From a checkpoint of a small transformer trained on Wikipedia.
Size: 2 heads of 64 (1 for keys and values), vocabulary 2048.
Architecture: rotary positions, no biases in attention or MLP, untied embeddings.
Training: a variant of SOAP for these matrices, 203M tokens.
Each number is 500 + 50 x the weight over its row's rms, rounded and kept within 0 to 999. Layers, rows and columns count from 0. Numbers have three digits each. The size before them is the row's rms in percent of the matrix's.

# layer 13 MLP up, 320x128, rms 0.133, rows 189-225, columns 0-127
094:457505473541533462539367431505501480481373462520509466490524485397459486553538425448453479520543516409491408467461501533357452571546481547461465504445571555466570517582509402549531416473529547493555516544524523479510481569525462499535441528465533545553447534519540454460498470492454533496497557500477563490497470551471525542491541495603520350592450508548451506494546539502563452441381
103:495553516460513532538488405581484504552399486541368508569497576438462475494572465524557441450550412513438443460486464537446551465457455487542483490523523479527457515543516522429559506490499489601478459508475461447601506513519484484473402558523503468525592373477472602503439536416490531532565571600496475527542502515586539504574519564557569602462476492551501511505465619526446537476504
092:528522473568475463627585525588550429484479518427404554517432502511587512453378539465440457476437575514612463500544510531497510527467543430490452494556487452421497483434445579554503526466539523552513574585455512502481450521490433487546438533490435490446490545513540481548473574489517593501445491518517405405435425455512570432484492487471506457511560557602480584542495445512554543511537
090:462462530538412485633468515464572482533459532567472519593451614470545528577488562583512564446422525483468483559509608460490608587470545570426494496540460460538494508422527501527543567367513445453531543595566511410530564430460551447501529541454512471488509459458524510458451565458555517492525463526448503476458538539573458535455450461512491472519480529549476487578500553485610468499474
101:582458481442435386432514482432537432540467561519483480549522523559496550500477548508440488506481505495512495481597648513464493549513395460491515520450445496439495486483488548597520493478441584423521403432417503480459492571583465443533501546569492503481487481464465420553481510438548568443390468465565436601481547534456458538423552444475419493417500501485571475529472493543412524459489
086:570458539543538439438511570504531409450473538447461438474546495516564463412486424507388574479426485555453501510502550517506521573476424574460521503442584514520487507421546519469422520392557533505493393503514430560566529566568498519514449507508572490546464589449535530484468568496530506490515497498435475405446517498499646461525483549475512449510471553548459527352521493458425440465479
100:548499466519531522427490570426526457438510502508646518524500523545508509562529444437529535483452547492445539459496449491560516539602529550568537437532526617546447419565506468570550580493528492421471496465487440537528583488611550539501617486565525439511558504507451519509518555546478466431545551473534548430523454418398513451541533467570520545437522451515387538512609482506484538542462
099:509360523452462590516516437414528497492542466524500526540485483382555434512538458511478531541470455487519477543516487547468527434446637445454472467488412566472499559595536556463494562434519468554555532519469447519408518464440416446432564519500519472536493578480415529487565507546516544499534554458475481488572512450412500470527423535465445521542564546539548540372417484434446572504464
101:497548466496519534508471567614430403580602593533508572389491505488559501531486464459518523555409489477596519447470485488501501500595405544469475486489495539558482571429515535467535515460443432481527474524528516509429448475492469454537530528491460394609421526488494494504589527585528400517559541582561510503495453461477440457523527528436528446592466498532487578469529529488390490408475
103:486492468482570468545595508504506359467550490550543532548567490401517591486443509360571556489504480490575459555522455469536492550556541468503466496533482530610533558462592539503434494546411558436506477507508534547463477512478437542534491500493483561514512466432589470476473463515451447568515377520431447435588530396548489441505431567471516518477522434521529425492478390493478470561501
097:514529503566585564536478516517531498485427473374476492512546653523504421544607457519454505572526526562528540479466496550556460596502589504496607507500587514465499469516510523572534442423538427482468466530511505479551499518528507430541536519489513606539483464541509575519405501549564480519459410445460566503469533592511502623474570479525479407545446492570528485431526507424557538473477
096:482480562402403532569522450529485488544476497552467561487589511499491504540447521501511402526498463579496561497574486408491486555577575459431598479482480531442450568493448505543617492507535584586520439479563568577468574498563473533533521561424473513481500504558589563426578506507574506521498468520502546551446447543535541518486500480543553419498571495514503553499546595483622587504450
108:444519476460498520550487445524495436527390472534571487557543524371494589508526512449477520447500500551474510419492535523499521431479579446493473458470538550487487562521559525488517540546601410531412530479580438442542516478580527512493491468470477451549453503604547560388501461581541462484474598564439421563357518525536593463504491561535468484578503505416437561501534484479502427540482
097:476454449430400429572527522607479503567518553610496452535531589416467584575456488575482487513520534443518545505476507554517545535436508455522561517529469414549484513461471560502481486468474466504468417499432471475379461526501437537461434394506479499610538453461475545594574445477452482462413468470614530430488552529501506557476511497571560521507509565531481477464512624523497538556519
096:410431489583480434499392499492541492556401522450402468535476581562471525553508470595497407450438525530483468501470560510538562499623461518445451455523457589518484474522489498462496504474518499456479503476546552584467425454498531553524562555432527408538543401545567422504499460509576447477530500487581471463445484482578548472497516452517465451490576456489565499433573542386514490575568
097:485507585524514476501446535425519588512468501530514619519446408439450495515552437518422446580527467548403491525467565496476545527531493501460461491459544472469524478528585523527578464460568575514425439487556511557487513555407519494497534558470515498550545555514539416423443491570485420491504575511510610550402480521590542534446455471453434519435594431451497508385581551526488489469563
110:487459405449455509469421451449531544488505471548544474436430531547540485583515432468536581516477471502501484526540518428524542592527543460571445444515568541496467519480497425511457539564508466486562497610446545422467466536479519468476612534443410505551412497623516493524519461443502485520464459557427440541496428462492444539561510423502490628533491622520557482488438497544606496590500
109:455464440368447489484474489464594527425509486508413413549498585515521554506499492529469498559412482516490550517498444466501466414541520556566497449440469477526555502569573458527449473485431458524450447466438485523499531588542593487437435405620476424523541617561475414543448489545514448525523564394532543471581470506494464512480461442461575510463447537451496508554469393499539504489525
109:521500553379565516507572525459474485584540556496475534433584542529471541389473544404477390459476450428589456531532443580402493489431507568494522535549484525549423467461538466465431465481481380473516519463458437509544480497474371487468527613527500480502516523504568498538500599533512418504436552523522497534428493520524571494538498482461420528498547497447584548475462526503501487388541
105:494488537476488524569541500555527518490512517536513506448535418557565446547472501527487571539593510430460512558585576527464540335503474437539543525487521468499389485430557453507486420427448484537542510514561560476418457558476588494511556453509505521465513420418510505636468549491504460450471449479547493478531530458542530377462558444501544525502497538487615408438554515552476604525513
104:410582565534482520525439467476467564574518511536418603468470518483516455418572461454396482489437413488505522531504485516509488495540475427473518507564464443479498577510343525555464485542521562545425530400540498460455499560437573513517545486471497525465530509499537427495491522503468445478438441492526544411446416478375537547461544488547528482468483570622432597487457588494479460477540
108:515567487483609478438442452604443469558414443495523452556539531559578561492489485527461471468495441519499465490490524489542419455550392616446411501542471486580532547492483464579461394525468450540489547441491484566486501504477490603464481492501457595537521444482494501530493613495546548565449553553526445511554391528548431526484564499543468532508564487477413526510611437503431545491462
094:491452513485540551446518614437415481480555589480507475524449535461531576504573506444554547371580518541430530474505567501480506466452581495568505525540569426509506524391461403538556402465499462510538505425559585398537422455525384538496453522497571447522447535552526565544510508521472464523473525484498473479466483489495459550622542426551505476487463460506548536467569562461415508520545
095:474562443542518481444533494546475501409529562478517502499495515443526399470550483581471585523417420503523472425619557523477400477414508506502454482463542447561512505518549500509555543527470574521498475559448427434518427526456512485489408471499539538589559586453569529424478494500439526444538389442477590497505469482472470626465458521508552482487538556501465435453503372469408529561500
103:499500476429432501506628431475492452473446582611577438477497446539485560455510547469520506442397514469499502453428445474492545447566479485475466490460517554474504528524514470518493439423432486473512549516413441414493507486457583517552462460505423574581482512438432484428492467563532536491441434450504467425443490494486536369580456445490571578424525500597549586529427431483492548482495
101:506542461520418484514516554487474525505548417465543495543561552522376398505529407585552517450446398439459490494477545545498523511481542553499556519490427470418583501460485623637563549463541516527534484471373361551491538540539509465474492496505451476461534565525526480451556439440489438528461563577532519484536516488495486503492471386493541536493554517485511507505543564502501615516576
102:532461477485512502503488520524531419497467520450530485592575583526504446507453506489492541440578496550559410415395478580463419511511438549460596534582552454506506434506458595555590524422420468505604494572594482521565399443452547480511484448513452443441570509480541521551465452439478471508392535491493529601491593515447518468447507452532540534514463496535547499533509474498467567479409
102:479456450505319427565499567499506441476496523452595456451526547583496407456471461525552480459395436556488561488436518416480473562492499452381445595511516465443475521483476477544502521532453474477523464551501489550431452586462568565491533529467541453590517551547502574527409465517528439449520550484420442559447494423468520476522463522496464527491599489430564514478432453552511472532527
097:598586544576413491531467558523508457523529426435538494483443514407492516482544493573549501477526445521524519583521587533513532502563548495497419620437609541479525449463575425528453520462470554506555497533454567426529493473471434514494469519508433453468545460557517478463478489463509598555499504420454565567367483497452548500563428496551419423436497487492537540540510529590592494572519
103:588475520540520521579433579481492501491432493494482482498491569511488511418484510590442465442601492486489441579478499472607531576497483544470499388548515516530514538480548434561519490496397515522521420448445517496556547552468451476492511563528576557550546399479565433562524536475542509476541450507492529550410534470535494471421436606460487543429478452573543527549474464437355493501611
096:481483525538510532476504533413498421339494428500594559603457462504503500508445489544574547522516497527506420527534521457427532496433588504453418504570508543497534429516487483502457494488536515430491539594529528624526477464509383434482550516457475527420489421576569474493475534498525520525441525492488409520477491476367433558518445506467544534411425528598474506492498465474553447586495
098:580473487517554551581431530501513436511544490473554566511512528492578565553507509457551375531402559581525586504536494534584554478464528512498551422606540537508470514507458577473557567587442517460503478459505541451514470435530557561579528539581461522426534493499569535531568498492522539491571571550493535517546469505561488474525618529418439494542480398597590517528448574514563512480503
096:444597495484419524521511450568514491506594482477496589425552528467503465515474436529512524377522434534525458440480527412519544453491506508548503512518385448489524562517508431528549541481474426460531517527558435513493503465484523530532472502523349505480536484573491608461464366474421480460483438471515464528360466417473525426501525502468421528401549529424426492444485545541526507559541
101:525550508462553418559469507494602599497461559385465518498582515517514525551460505437443427498518423440432450494495522560548463505533479488494544590579532472505560495564609519433407505557419550495471473420469460394473445418556491536469552429515578433559450456429469527480494443477495494566538504500460537528511457583453439445533438512558450548504507477498390441464430510562455468526514
094:513495472532434590382454522580482495447512480398538525462435496472580503415587458522543388474509576510597596530452435482451526525538484484578509528478486543516590443530563509563515517518509480469510433539516511644582435522475545462572447515457471531412456480483514565553453503534531544526416520514506445506522484576442508389483424590457463464559474482508405483529449461508496520533501
098:515511422453496407542500475396426516505466375478542494536431500500481409474514547496460472545500508539468444452481465462381431479504536445525467435447474400502525453487558483544421461534492545528450445482529521536445494526465527467440461447452534486452562443529634584502474547462570426529506542477530536553516393442482528440462479665457480460571544446412510468473440524488452502449458
102:588497556475418567558493436541510522532614531412388508480583484511397499532522437511555474511518510508419527503510520528450514497454468516602476514509445407512503629433573468529559525514398497521501444477527411473520484497506429430509538418463462460505462513531445509483480597524430483487443539471464458493551595411561500524504580510368520527573565531557494489562559496500445474493456
# layer 13 MLP down (transposed), 320x128, rms 0.133, rows 189-224, columns 0-127
095:464482544535512545532493501463524525597483514479491511459514422518551586492563538570485519518477468464556513548496485415558531424387501491542516475405493493461530491460408469480560476424561555424564498492465426545543512491574479445448618449531580471465408629497467532543468582506451425534565392463498532543526486539494489461435532460472564554562526464539520491400622509511509464457408
102:507481463467541483504590519522511478528451482508569490461534507502486495504400547384485480487420428444516522534461426536531503528397557448552463480482462466496512537420658500501584516600544436574476497429464459428596538472391477526415559489502493516414539385450485570550428438504481544452502480537557486502593485559464509428505549527530547523573466531496487441578477571499471433475489
097:395413447514436416562636518508502486491484582484504498499490653498478528509538523522422498525524503517506512454513519450511505509460521506515523450491461531488517470609463548491513527528477594420439551495492443485503516607511498480477593582476398388497406495545529420505578513581552454497468413494484521437479453583510487535579489523460493509613416478533578436490460466466538544479567
102:473438456447561502544392462494519545453527466525433612451526394526501573551500513542459605497471514524482504553465426472539511437539586452556489534448460496552437500491598497456528441503501490520460540509503468480527483437514614448510447547547586438543440498505544531434593398523491497495508476445528506556515571461366434489448514496533479499467484513469574595456634435520427471478445
098:455547495502486453578478490490585475489483520480550439548575494489530510538516510603507521454544538501562534500454522501547455491462578486579507466464505518455531517574527571519467556451501453589608503486493427559517480498499531414447517484524460468460552572453458580419548462545404463536534451510403583450548560425505416549521454468432462631414620593500482504529434546601519515453455
099:573511501593593435491539423456457506509540468446445431499402472415572531491498490510546503537565488414512532501493459571506455546580431511540414543597501567460440588421507474537475428482491482503558517503491514510467482511445499444504542531506531538496593491539494440540550524429465420446514552453585366567504486574482563525534560460559490552450576556440523459509570543597556586499490
098:521532496516483453463541502543515405559520586503491501448531518568460498414427445482569567482640519531478487502554543493549626489464480569534479594470461501512446505480536476514533415539436516511523480457516460498372467504462481471523490482473414400437495511543496367559411572510428526555552435560434547480436501486516460464492464507497585517492520482454543583497449436532534477593383
096:578490532502552518546564540558538477360536478436540479591495515500541480575545378579560438446500490560430530428461518509559558426447460548435484542424438461497438489466496560558426529423514546487425494424515521452460592434480522526500530489429570518422464514502454515481438535522535515553498519450493517391522560576575433513543553440450528461475560558474496513547496431442559574488463
098:420518456454541466564521546489466486416513475478454467487475555464467575446473546519468550437508483474607457435522502474417577522508446515596513495504561542462481455473488393418540444462570481462447553532522537522488529519504523474574406474512463557479475435596569441506586578446489485597502443432537451465577580399507501559585550527425422617543484564508466452534479490443562514493528
098:535527640552537466539482512580497513378495474589490420527568467488476453464449510571556539587368503555483482572479461441478450417471508446573477491498466557516532471573501594521345512558484582557437511520553458439513466566485581572485529449560452457530585511436500504467515463517474561498489495466484568555530576507490486507525444481521440418518472471527449458524506579554532468490455
098:502454404502508397408539516509463433527541455438467560476411498543451482484496451517559533400525435519563571489481519588473449430448487529581475492541463492482423423559489512540520551518469553464632543478480565596517455578438535497526488508460511527487535474500599457528447406452464512454471504487616456547495392479406465506554556529550544490518580509442502559455566604492519475473502
096:517516526536466605596447519577475538477478525499525502486467497507416419485470404500474493452535455511583516476576537393495504550587494459523466459449504481642487485568428500434524527499472462521474517486502582650454527560466396521519412507495528519555524540517544527521499430587481522493550448516457463502585432529542587500563543497436477463455546537594500557422455480482401482514586
109:495596422476427456489540558511505566532529513467545432505472467488490469558575428530528461458548457546438516503483503563538529506437506402386546464422412460526554487406548474458460551486499579510515483526537557332543515521450517572521406520397445479539438578579576510566527447517533528484514544566450575488494514513459522450581443466483480509535451477477470503519429442435491560545420
096:441472427494410533508382478433510505431496505427486598493511471480523429483449507440480563450565576518472445486511550513478428606534509475490452513423536538506455500523504572588563489499523461485538399525454528528514420529516527557637493480556418438468417519458498563498454472608529505551542511538532538485487459488482441421457522564459419442377483438534462468521455528457590413512502
095:486449409462476474499554500452496517426556459470502469559404455562535579591562551492518451517579477419573523374472480594440492557472439502468444538490561473548509510486518529438575503507498514506515512476515564517609568523484519469424498538459489443541506409556566487537500517467453567476570451501597500519516473567527512606463483493508490561432439581463565589530546620520474561407526
100:486548557516496555589462553463519533523504460591508565444495471394478467411544484519432302523453457504482447484497510456407570492548530512491572495426530546521493537441535431579521496458584449549458498566474534613520549530432472459506541540462428434548524520524465453399524482484490462465527556452549469527506544483579378480475497445494479536481492543439567484583512479468418483566503
103:497523488391536525443514536530524488479406454538546528469481458593534530458386483476577512415512494503505470545493578469452604666427502496525423485529543508514459547549513450508424484540497551531470509516455455441503483609462487533541458502588460463459470552537468402464564424405571509478520605500441478506521445555451496517554491475418459566530598537444528494419501422524531513553509
111:479580474536499494574532549595533640514556459499547459526468499470556440478532530501544482438600547590518473556486501501574567483407557494433538567600505506469507533501498481516476562470572516428486517538498490498467535436482455499496506511455386544557500456493496443424458379455522531542517373391523480465523535523533577455511516565399535449523448457538540556537604522458456539443447
109:441540468586530469478500414519462424464514393414570374457557558461493436579602529441385577471552581529517433520503475459509546512496416522503460534543524529499455469490535485440499459558450504619449541521566576480516498483541547509494414419469489445450502466595547451607575484427544526436506484472486478456578467463502534503507487504530446470540500551519542455478506567483449584553486
105:554511569521545535427544463590484546579470612521495467501443449461462506480451525475488513558473401528410459548475511469545514596468486516488479434442511516502468450540483445454492496520503508524446587524449508542512525490523656564513450478493643535530544480462481507553385490398531476456549444527460601521549499520529551490461515422544558470552485528519554423555425543562529548629543
102:579566486483518529481599508587544420495451518428489441591496421630462466484528501558513487412479462567491455574571493587486523448557499463527475475428486487457449487509551447501561505497478474631470551510517575465560498465549584437483502524399486458517451483500522498490522491475393424509507490523510469569438490463471471453454398474550442537605423562630539538476518490452467496542461
104:500472559456534487547532464529473587456531389540548475583554480494452519393462474568486514525490470556454485444480424559500496543520392626472439455505518441578427523516477527529539420423625501447621507513472434437480529489564446534554456449463546434477407431434477487578460522500464523549559524505563450512503484450577573472492496477516526541513485606498540415503443552514499545525446
098:512484556508524589497630554484384467501546457556505541508453414490484526550518530498499517428531519501453539524527564482514509553488560526521448546577562642446523425480534609594480505508526509535529488496550497529448479436402525528481509503554486460503495596458559498509429479480514463508499592514502511522424414527583570411562550489502416501490475470521458404525481521557623393484423
097:523485510493457525467506480527497496618536467507487546479516490476522508524387438542550462503522483528465529489337469515535494495544463608529521407540489483472492443373543490497500499525504425567531500491481455375465369607506515539532565458531392509523470446574539603474444561410523527482629454471551506462532466489520440579483547516453562482442472497461538563461485508503475485546586
097:591505572513474500579463498467444536504533583492450526483566526410452547572622580516517562492571552481479490452489449447510538410461449472543470521466496523388484538553579561474481458471538447556467465542431581485450531504521528481493584468537490441486452549437487487458419491571563417450457467505421513457546480480442637477566489396553526551487455472585408522513469428522527521472550
095:375468552515464578444507490490474494554503512502478517531482461497434488487533490488414498531544543529507561559548413553596487545486625564578428503524455504510556453530437458501648506617569498484482443496416538539464486487588445470575523500447522523499371524499549462527420594510550495538401515448464492580477503478469439520450572543496564518472561459553477426484467422494507499448537
105:538548510490431466506520430500553523602463490512554548511573462462530587483578516521486556472446423518438529506500486541460468493460500512439487604394424549524459440533480628555469499479478529425445521492500607520607517491515489431593468456526503451538537556470565549465472510522566520488396398479509518540504464522424422425576572486519456495486521543534509573530548528484482540391622
103:517493492534542568519453555408550493502417549484575519502525493496483462594518543477540585482455495465422405518459489424558422448535490568539529470447521412441438571482511474550515495474490449562540380475547591557571437384498473503578475486450511566502564452491512460514474471461483360595397457511512554544574515481541476440451536518485435459516520492606551510554527523514422514458484
098:489534466559515606476456471515587484362574539427546526467492595520474476563564480493474509465482546497547455414522547509468475565444506544505522412449483565546484459483436449531615407504500599471507547496383531359483503496471490502484543510532509533487523516542519464487475520479596471582513451499422554469474573510559528506504525506603356507528422461527429420495506543463513542467522
098:429477531548615531470568505465533548493444445523525515468523461457488503428523483549487441503596476478434424573492438457487585493488512464436513428460491451473496537578576477484484540475560558445525489506395552453557497522489474460593548501576477503541442478528575378529486520479560511496512492624497513491523512491574375541491544516379499460588573517476538541545501487543453353534434
100:499513574559654541411521436456581540517422600501473564561539522538558452566414478507426558438449567480431485517536547545440509450460541507457515486514541518524538490437478537563459610506359524477571476423525549496501433535520528490605524431488522519529487445458432485507569478465540441529593416517458462491493512495505476438539540424514596477522527548555529457512464485542427496454520
098:487435553482575443544498481476484516519533526488509552588603559486489454456604563530492585483461490498493499386481452517539457465568518570542567487431543491425538520465455498561553553552461489450581328449434481558494507513487506426512460416496496494469521567483379503526573525522443456534424463525432446445467484519463513516465619494470452447501576459484440476467387456523507518455561
098:474540496457523438509521383512456476539514593445536466583595524572386463419499440533426403495508529431405596464501462506522485529452488516463561497645490479497512495496535531529576393476581481402492500487490478431520507514510518514526596433493494500526445493440529538543451500420514537480471538486476419430554509426454527361485490484470496565447495498482493607560520480452517474567504
102:512452446510449462553470415410504509504497445484499510455424532531427485494339565476463455435605526505465453408576453536475509492551458454497395475543442492518520502523542442491531523452541487447520460499468569451542491576516573455464506504492503481517521490388521370511492571393565438527516489533477515520586394504530568540507526452406439510527532523615429505475480483537431506429462
094:410499512478490528428526435515494558563610512559451481539577442419544488490517494563475526494483546491438469493540495538470499456533514523404466563575542455534491438497416489397458412426520487547539523436559505583487422425470432529492583464513444571492520469515469551496441444534605528431518569617542506568552496562539403596500536536435551445552536525488530473594453521563501548511527
096:493480564602473476432568504517473546522573619533477477435483543511450503443504442570546549451453572513450482499449492514571474556483527536549451469653498627572432548520574539576593496497516552464486435519499486470482491444406548414545498551509454481577458455574509458542532485487589481478434430517430486532486532487459429560552539530488542472545388521471467463544465563504561485440538
# layer 13 MLP gate, 320x128, rms 0.136, rows 190-225, columns 0-127
099:446497473512532476460541466530491545456492506495409534422498568503441473550551501373423480604513497467577464542374449474538439620497412486416440541543507473528574511484605512503468477478502493523457527525479457511562490561585475517461517479427472545415478470496488531498378403490536490569488490552565537627465494507483554434465504424561539491602579526532571547548500483482506460542511
099:466526464390513444505578489532496591475464534473496448602429644474501538449565473418511518483447544501480532452460476538509501478453497497568555499515495483441497513669500543494536532516601481555458463478559498458607475547531466544429447492526470469428563475504548482485517438420541483541414552578398492444607415542473480550517424431481500549499461515562467479555434534481491517459451
102:460466527463508527509392520553520550448483445441532534523492403526522479455527511513497497463450483503550450581470490620553472451431593478460505442566526497542383493471512575622477494493575497512571612543444439442512428428434470509500465530529457463489485542420488508452550455481487526475549532521577568467581536442398472469418454533468539510391459588548495514561573554477476488566443
105:409467426468498485447448446510447483429488539400462515435598469523503520487467436436555478453534526476465506503563523488460495458588444497376495536451491484481420503479440482414439561552488488543432503515548465508589503470489500531529557469521568445517504543522551385483484537449643552551574490499437461517541450536521532423463465491517624538395582494593537500497492593497521489563575
094:462483517457486561505374537441509528525506483531526531500618546556455540472543536463436446456513559497570510563495480459486568476465639449551584468426529417509593441555503536573488519487486523456379519505482514537550497401570481459528518520488469502551441480522410548468480507558565566595476493480431573486496401519520494452511426583459529469512475477501527513517425521376493379501508
103:527537427465519448460522517457449528448363551427430547565470500545559455488585481553428498420522524597584463458540496463498373489548543426522565446408579511390492540586464551479451563441545492525506538472544525517540567520506493465505504515528555507465456523503485617518489462462490449492430473391497474492507531477510564510512524434442451495547452636581451484572535485541490503526552
102:452549516493450471459556470530475522469508494556480632470494485564522569420459578470419461453479562540487382519391493406431446504524489473532471435522546463534509486484558464438576411644485450525439519476483510554593479431567576507564486522438531512497498474510508514449519452512461553509455445500488516566392410454457536550466460563475566544448472508547476493528526499563493445593602
103:502587476505507521541464557477470533513526471546480440489506620497485485561504494501530499485527480536480592426483421535508450590535460490447532409577512452414473532486599638561513567500477540434560507440533594521581546445490602584447507576414506565503422503523540512569514497406571444488498503539516566527502532504504542416499439576547440502436546543512533448416471507485432569477444
096:558460482537580478531513481545495573485477477423552442541490467488577541441453473458458401509432458534516518421503496480515467449456549573498500478503509428506430568461479388471379552509524466524475581460464451432384414582468569523474503475531523515519460538521507563501519545428542480415575574361436476422509533461542428541522431414503488604475490517475498495488425551453474482529424
098:505585463471493491483597573399500544473473473486453468504582484472447461550522505555450516446503536536438469501497553521472452599498453464492447523445505473461520438473503538383523507550546502527390374562462516556428438566458530454549504561560469559511460479488499523531465575536471502470415550618586536548587473430448465589489531440453591452494509524608493548528557392512515526510480
095:552493465557547508465471526555511356486605496524537493449514393498575477491529552525508409439502547538530455509487512489546524510385435519603522489487505557461474568524475529502563485444576395537616516417513557472532496474499562446518512467537505570497536384489426435547514463407488471519497616494534552464537499545532496408496479534477603436531464544528575472460538531498566565430523
102:480489525560491541544388473522518505492411500498544472525552465597570521463409448408538544516501430536520565565413472548519457509481464514519594482547462515448469535466467533436402467444519514463602484515495512462518460509386494480588500616441516419511517435433467393513550455577574545510496540496508443484398484495624516514571568464445495545491582515461510503547504548436509501421471
099:486470481460452551487604498483504516477518502557455482534491522415662467608488437473469502484515491487525553394476475551411404499518497639514424519490544597563450503444470524498459439424466512440445475476579549523535518498467421606584515473527497468526408551509589543447449528554453499465437521432511527509482506543500463569427505447534587516515537480520470512524597566459531440544521
104:563534565473467542494479576437513471521441432449384464543566509505490520463517398406516426458501558531486531481542480572436572549475564431514517495499528534475443547554535417527499446576620433509535489497439477401502558562529499451429430633476516493482486538448554553463421419506486569543507530558399506587552562481479553494543482452479516591499446514467495420526485494540514560456459
099:529426427525518495465419460558432451440529502481522548463454453501432558587563500476525542416564525429568512520469610590423478460484529551507541526497544492564493490535368433471557485474423530531513554572561555452551452497513465430533492438505441566507598389486504495513537545553482551448513491487509509480472578525445483551474506543402660456536412516554462443518465496449517499515462
095:448413435478515463466522445498496510456501468484513454466474531552464431513513514503508522461491543517515430455515480512521507443436476439537405489441548517423433532447511525490509522523493520481452518478539588471454486395538536393458525411498481536459423534501572507514506476396567522557435558526358513452406389507474569548522399607480497533451486533587492463485469322506553467446482
104:519575439564436402429531539484542541493559600416493453610576489465481549509543499590579427490523541529590553550433498485483443480467456527535512554442471452488493475436511469438493580589475551471588477608465540485511488505535537516525614505464448460518505501460467475462536510455431569562586467462548478446514503544502587329576486455558445481457495510451525516511519545473475524520485
101:555465502520516477566477439543462510532544539398527618464487567528598513410467499458495400548572423462384455490508407517485434540462526416521482467510553534515401507540498477515452556538448466479474533493482487560524573417470551537562534510471458431454407484446553587481532434524449443523505462521599411488483508492516506499472504523489609508550504539438438416510535416539486529510378
104:530423485448470527518464420517499432537527414531537403586489530429551522558455383496489485489448535484561570558559533541489484500440528457504524546499541498445525461469471524564462505463571574626396474489541526507438543534499427475499443534629429457484446476564444541533519440501508522550441500443542464582466482515447547413389418545466484523478539477553455460482533482406613474541489
108:500538453583537472492508474570484472570515462470518542420461448383436459458464553455559467494511515487505529488462483401398496528557513458564552544548471539493418573508523455506368527534485481464441580558454475525541544449450559534463434518564531556485490484392576443554547491506542580515524451512538453376536505567598544502449488500572500504528445458426513486577581456452483410539572
105:489436496553560536522520339506436424548537511639522524510513450487476507535567538467407427451536547483558459534549589468540492548531439541489459547518436505447515486506549434467466431471468510572515545524476538509424478515485451558494514545472396519419564546455521484488515494429568372491520438493525500430525561433480432505563452512414486567539510469566593470467521540552386540470475
094:525546502510555487527557460435561474492601522526492607464481462569496492515474546496526525477547462485477539599534495541442438542443416499489456528505450400500603479471534498546559400505458465534527520370534394528581521484499578521530484475536479477516424503561415486489528482422464446464504467502503493612587546456506519541479445397454449550536657450505506530498527429573473584514541
100:570478546560443512543483554514495539445453471531607443576559508533512537506493443493465449526507588542596520586601522538595505481406528411460530406496585598568532489517577557497503472454563493436443473451522512405392521452468490492508484591504596500457501466510499461500506395505467509477473563583503486494519517435549454446508459541446505579522517497468575487606520512519581468545436
106:551515475595423454474527509462469599402574531484506530482384427415585568592501528472506563404591484512555539521444433489466497569555448444473450621526551495548410494411465432451551494390507442451532469505464506440485546500517409433564467467513514500464494441500469504516522475507478452484500468452461461501471569499428501551558520440441436526400508516475521494483462416534526518563532
099:493504507524454603565379491457496524466408545500474480463516433400548480476503529557490531514524480503400552511490583544493382500475519503477532491465496525497496394417501520513357540471482441512417471510557556459575459447549504453547536556450476538486514412545492512451517484453476515494458539526465467530458541533522595450539450453471448462585482594416564402482483595434564395489539
096:526480428489478500448555468472482556520443438489416480424427573534566518521482477643430512536467538655504580430522572546572484518554508551411465447481481543570433459464445552497499517510506447484476509431519569520456486515495520533505493446424596490466480585463479526466526461491457497634450529549455538447480519546468512462585426583401492504537544509519511562555492505566580513522582
097:509461467503534434491629430584468553593595526539440603495508449520545553548508470595531487514463457522492499494534553547518566526446445448532408527469449546488543512477585522419441558542532469395530584420490437462474526590456514517510539464574477543527472486496514522510453580458497589474529528455497446577466601538410550436508456442461569464558459538495553516519495566457560432448537
095:533433576447531425426534535514445562458524583456514569528472425579506567467478574529410449485525544484511445434443489520437594574471493453495540578484462470515542456482515509417542471545530441478503610517541482527471426401545583472517543491505550522503510456479451406502526450540521472452518405488503504466454507496544460435523459468418564575563488535618502576490482350520440500440522
095:422532492499493375452479458522523618585499525373425454606490527444488423593471536419566458517531513500512532562473460492472544624461569477455375497530449488525485471466452536440441536472468462468489502480499562521504506484566494460518490486539500540558469539558438567497485522460462500475430474480572449488480477493454469553495551534514539547530591535394452415598504597563488516539421
094:473468603584561471467477463517523456445419482489499492506440342618526571499608419460561466477571476557516489497468555621505494468534407437434475500480450439530502472512484549502451476459492598500477566496570463592573501511519526486490501491522505505452444496512550533481499519502586507519488503472513454528414502578545577566437627465515459566530525483472458553531501560545399577474476
098:468472497509547506525446470481517418527425496514558406517570531508531541512547539540564535389538490555527530436544513512447482497523468548476517522470493475535474547492467560486517495500519490517517364494477564455405427457513534445441508546644436534383602523514414605480504514623536484508540514546516478447554514516579469524530621559454451489525425420512555515575525494509501404589476
098:479485521543590523510520509543472429524510497466535369519519462546512541547461536499424482537460469463504396496466488479574431462435454443508556502489537522417614500436536540483481540520503519496514561574480561471575440404568542405554502450413534553483546522502560581516558517528487462586566456503594554515547450555528458487550553489500498532484433428587493456455478441353411546437480
101:530467538526507427631516580540436549493542537470424479483526519488504532592537414479498481438621573514565527533492474566506497546513464505443494385514545440474444565558536483542532475541513442571437455530510513450500570483422502449460601507520475492505497489549452558524419477537431388491523528464485510600530492563521472493482594536566474537527524593524558557591432425456576581551511
088:501510477504493572419496466505482543453501458505571491478510432506484485520555473435523392532486539532602413449448422461433428501575456432532524519543486539434592512461516500511410489495508588489504472506468497475560508485429531458450514503490576409440572579417501403466534565472450402481599445425467539513478575447476468540502496583547559582549527582459485439524470506573555474502377
105:521540443465464422509484525576534436516518519541521414501565518457454496400508589448438464512524402537522529466464480505522467425449538382405598480472451498521452545523439524416489409451432491545468564501555596517490514442537448447394556463492552543440582551526604580579522515543527562515531484542463490472566544462553548421534495470524512576512532450525549547483558411466467537456503
107:571528521537539426531460494417527450475520554528555458430535557464586483511534472459480504462533542422575466490395530567518503590473539432541529466568536591489495538511495516431557484492412452551520544593478498536520568549501533493506514506516491530434526522462389485441462427511487463422580551503489467420541532507398574489582511414569500406474409548468509549521479457458380454567414